{
  "n_layer": 8,
  "d_model": 64,
  "vocab_size": 2048,
  "bias": "none",
  "beta1": 0.95,
  "warmup_steps": 200,
  "decay_fraction": 0.57,
  "decay_shape": "linear",
  "doc_mask": true
}
Each number is 500 + 25 x the weight over the matrix's rms, rounded and kept within 0 to 999. Layers, rows and columns count from 0. Numbers have three digits each.

# layer 4 attention query, 64x64, rms 0.154, rows 0-42, columns 0-63
492500498510499481502505481477525497503510526485508481496513499488489499508522493511503506488547494488477498517502514497485486500498510487486514502501497502475490494522522492495522494505509504
495499490531504458493483544501516478488509461494494501520523515486507484491500508492500512470510500510482508480496503511501511491499491494485522490502515498488504518499514488510513481481526490
492510484489503519509498482493485516499490500502509497472482472504509498500483505502494505508500505508491498505501496503510489505515484520524510509486490506508511496498491502494503504496490514
471516478532483509526482497471522503519513482509506475498509475488504489489520506515497511466562484502498493528481497510509501518514502506527505497504481491489471516505513522469497479481488494
483519527518501493516476531498506514517456504510521491494496498489515484468536536496515492498533500531492485505505490491530469487527503510498526547512506500500479529506491500519494480478500520
502513475505500489500450526539494495480467497482512528491484521487471461485482473491518501535439498500515495462504469479521506485516468494498477481471509505505533512507488479498494514505538480
532462495524488450477508500549491426466472507479467519582509554522462473520517438474523540510465521497500482497493448450450546519512525511479493483620535498521515555509515405485483498469495459
494498522485509532526525535523523543503526486493481466510542524483489517522502543491491493517499502485499516494516520495508465454474484502511527549459507533480516514521499498488485487473489524
481502559490484478450496510547444511511494449549498503539487444507521488501500493497509528534503508527463511444485501508511503490517450494488536521525499513490524522456513484498445502486471502
514484525482508481506509487498478519491508541474502495535477460513479497468506468517471529550496512486510495532533533508541508476473483527484481454516495489485450470487487516524531478490488535
502478500543517507484492525479502502506482467533547505555514487491541484508474521504509525471532499512511496481531507434432535504497475491468543541505462495477537478514509534546463463506533526
457475551519497473474474511466496505550556502495503432492497451493505536529512508501513503472487536470466517522502503515451536570522540502551473539505541454442500508486530458464488546502516486
481513458567422540501484490490503497467503453518529495483480481478528551453540535525444543462570492535491483529519550463509443492493547521449533529520528495484549518498512537495526447541520458
511529534540531471527536482505500473509511508508517494510516482476450460474473470505484501476473476452521539492546517526468523483477490500486506488491449506450482483531512485461545463460459534
476525477512501457466511511527515483518537457465423502491513462483485442508515492496539513471490546528483507432510514494508510538539512473524479475477482493516477524520529471457502488502512492
474502530496493492501489471496479494496500483514551467528548544488511495515489502517481529546493472504540500480488491514462462517519467484484495490496550501528483471498531508513522541529529463
445534583518497511537461504533510480537497534459464513513452465490512510525474521494496471508522512483563464511524550551548477423508481507500486494480537508534476500459500497495466477474520508
498496441487488492470508490500462530513526534483478474479506501499517499463485502487512527512474445502456463527573507499598497514498485511496502468528520514518524507528450556526530541483542527
505457534506521450489466537539539534493528525507465492508488429484516486478496533501516462500483529554480462509458524530480479543514520514461526445540512506507528468488481476554516476527531539
547506464526469482472483486511487472529477478531422528488486512485521497523489500455500509458527483517530490443509511489536514504466501456459483496532494490516531544460523472510486497509539488
537513509448537507561501501472506475532522475481490467509458524482528499512498499473499477489447482535469487482493466502429472479464517517511501513497502478504471474526492476524514518484507494
449545472455499512555495426479519489455540483503475490500506493507493458510564475526460503510515494506529460534507510485418487479516493484508500528483567505536519497508520509476502477516499531
487512494573494492549514531497510476493477489468491495521489527469450510517509516503446456495455500520513493516497450512506493556485502510464509483480499536565506537520457470577515553491555554
507543478515491494465493497497462538534498512481505484468509457503482481503505512498516495469518519527521478471523523501460475480466497459531483484497495495534459469458512495421499501543497508
502488505495507485505484536498529493496469465534532505516494533536548474496470517478505477504516491486497514502520491515522546532552472502519502519500486510500499510501495495486475477526515491
490497524492425512494531419478517524517440534478518509527525467510503500530536531492473526523476542496529490522519492490483476481506511479575496526464472522524475478500500557480474524479444501
490525486501509499557563509515493544500471472518467488486487470493518509478504545505532542490485544513460516513508478501504468481505498486504504527478525535495492468505514472495508496493523477
457510465536461461522505534501495538488502513510480488518519537535498483576511513525538475459455509493513531516464532486487538540485444503495503488497465519496571487563515478487532510526542470
478541526470469502494460381488475534493448522496479508472472481568522530483482516566510521489503532498544492505512478494528495505540521569503485527528500480529508477477502552486465534474458486
494545496535521461513477473518477535546509499516500504480441485518526507467529500507471487466500486503487489513495479499480546495520498479483502485469480463535506451455515492461555495500451508
480510458502437459521508520517516496490565495500494475507531514483489487496473463475479499518529527446508579495497506482493525489461525452457503506480449530466501489506490525508479504455536493
501516487461530527491487482517503529539535543524472488488463475516500547500527524518464502513534485513514547508463516512512512491441532521524457522556498478519553492536495503535460544543445470
478489522495460465528529435469518492528538488463553494492457540531483542574547542531448487475560522512500489525499521459478509467493479518503518504535519491501488463516522528489526510510500464
495473467540495510524491546455509474441540487509520486477523493462526508469481495504488553423544484510505542527447483527511525497561510502495520484521498510476520501491530521496542498435507511
506467516458529496442524543543470536485477504543491497523504509499526539488455488463525511521459459524497517472523480519529519527471493496476496477506495538476496529468455508521481503507483515
519483515484541495446533447527510508582505530542518562520512528519458499514521502582490466536492473508526480464535521492525514563460496499509510482556480522531498542510430511520426482548471470
510467484499505502490493507499488509487501525510496521500504498514473514500494523505513492510537485521479462484507505492500458479497488512532508538480507497516486529523458487489453478512470492
453484521514453453515493565484505533427444463512491431487485497434557477485497472430496527455520525507506528490497447499492531466515511474481469532519519479449520512480552488476607513485519525
502509506503505505459498491550510494468525471499479492521480497520483498489503502475494509480534508516479502488508505467523496479498516496486515507505531495511531460492503513502476486471492464
529483517475463567447500482487442516446488504499500486506478499519499512527468490476508511457481528531451481524518497487512520478486507508456528512512516490492521475483490448480511480526500539
491510525479548474511491542568501480506469489486462479508495497494470494508514496469534479537470484458505518518472485498497489509508512472513502433510509481502507506498495446494488503533518534
493490492473465487495516486501536530529499521534468472511490518504465514526532518442478486539488484462506507487537550473520542459509502474500522453466481483490493517542536489495535513517506519
509515458493451520486526508500498500482478488513522513494475546472501514473505488497483455516523530476527538521505473495515505507503485479475505480478482510490482459460483505503534460487534496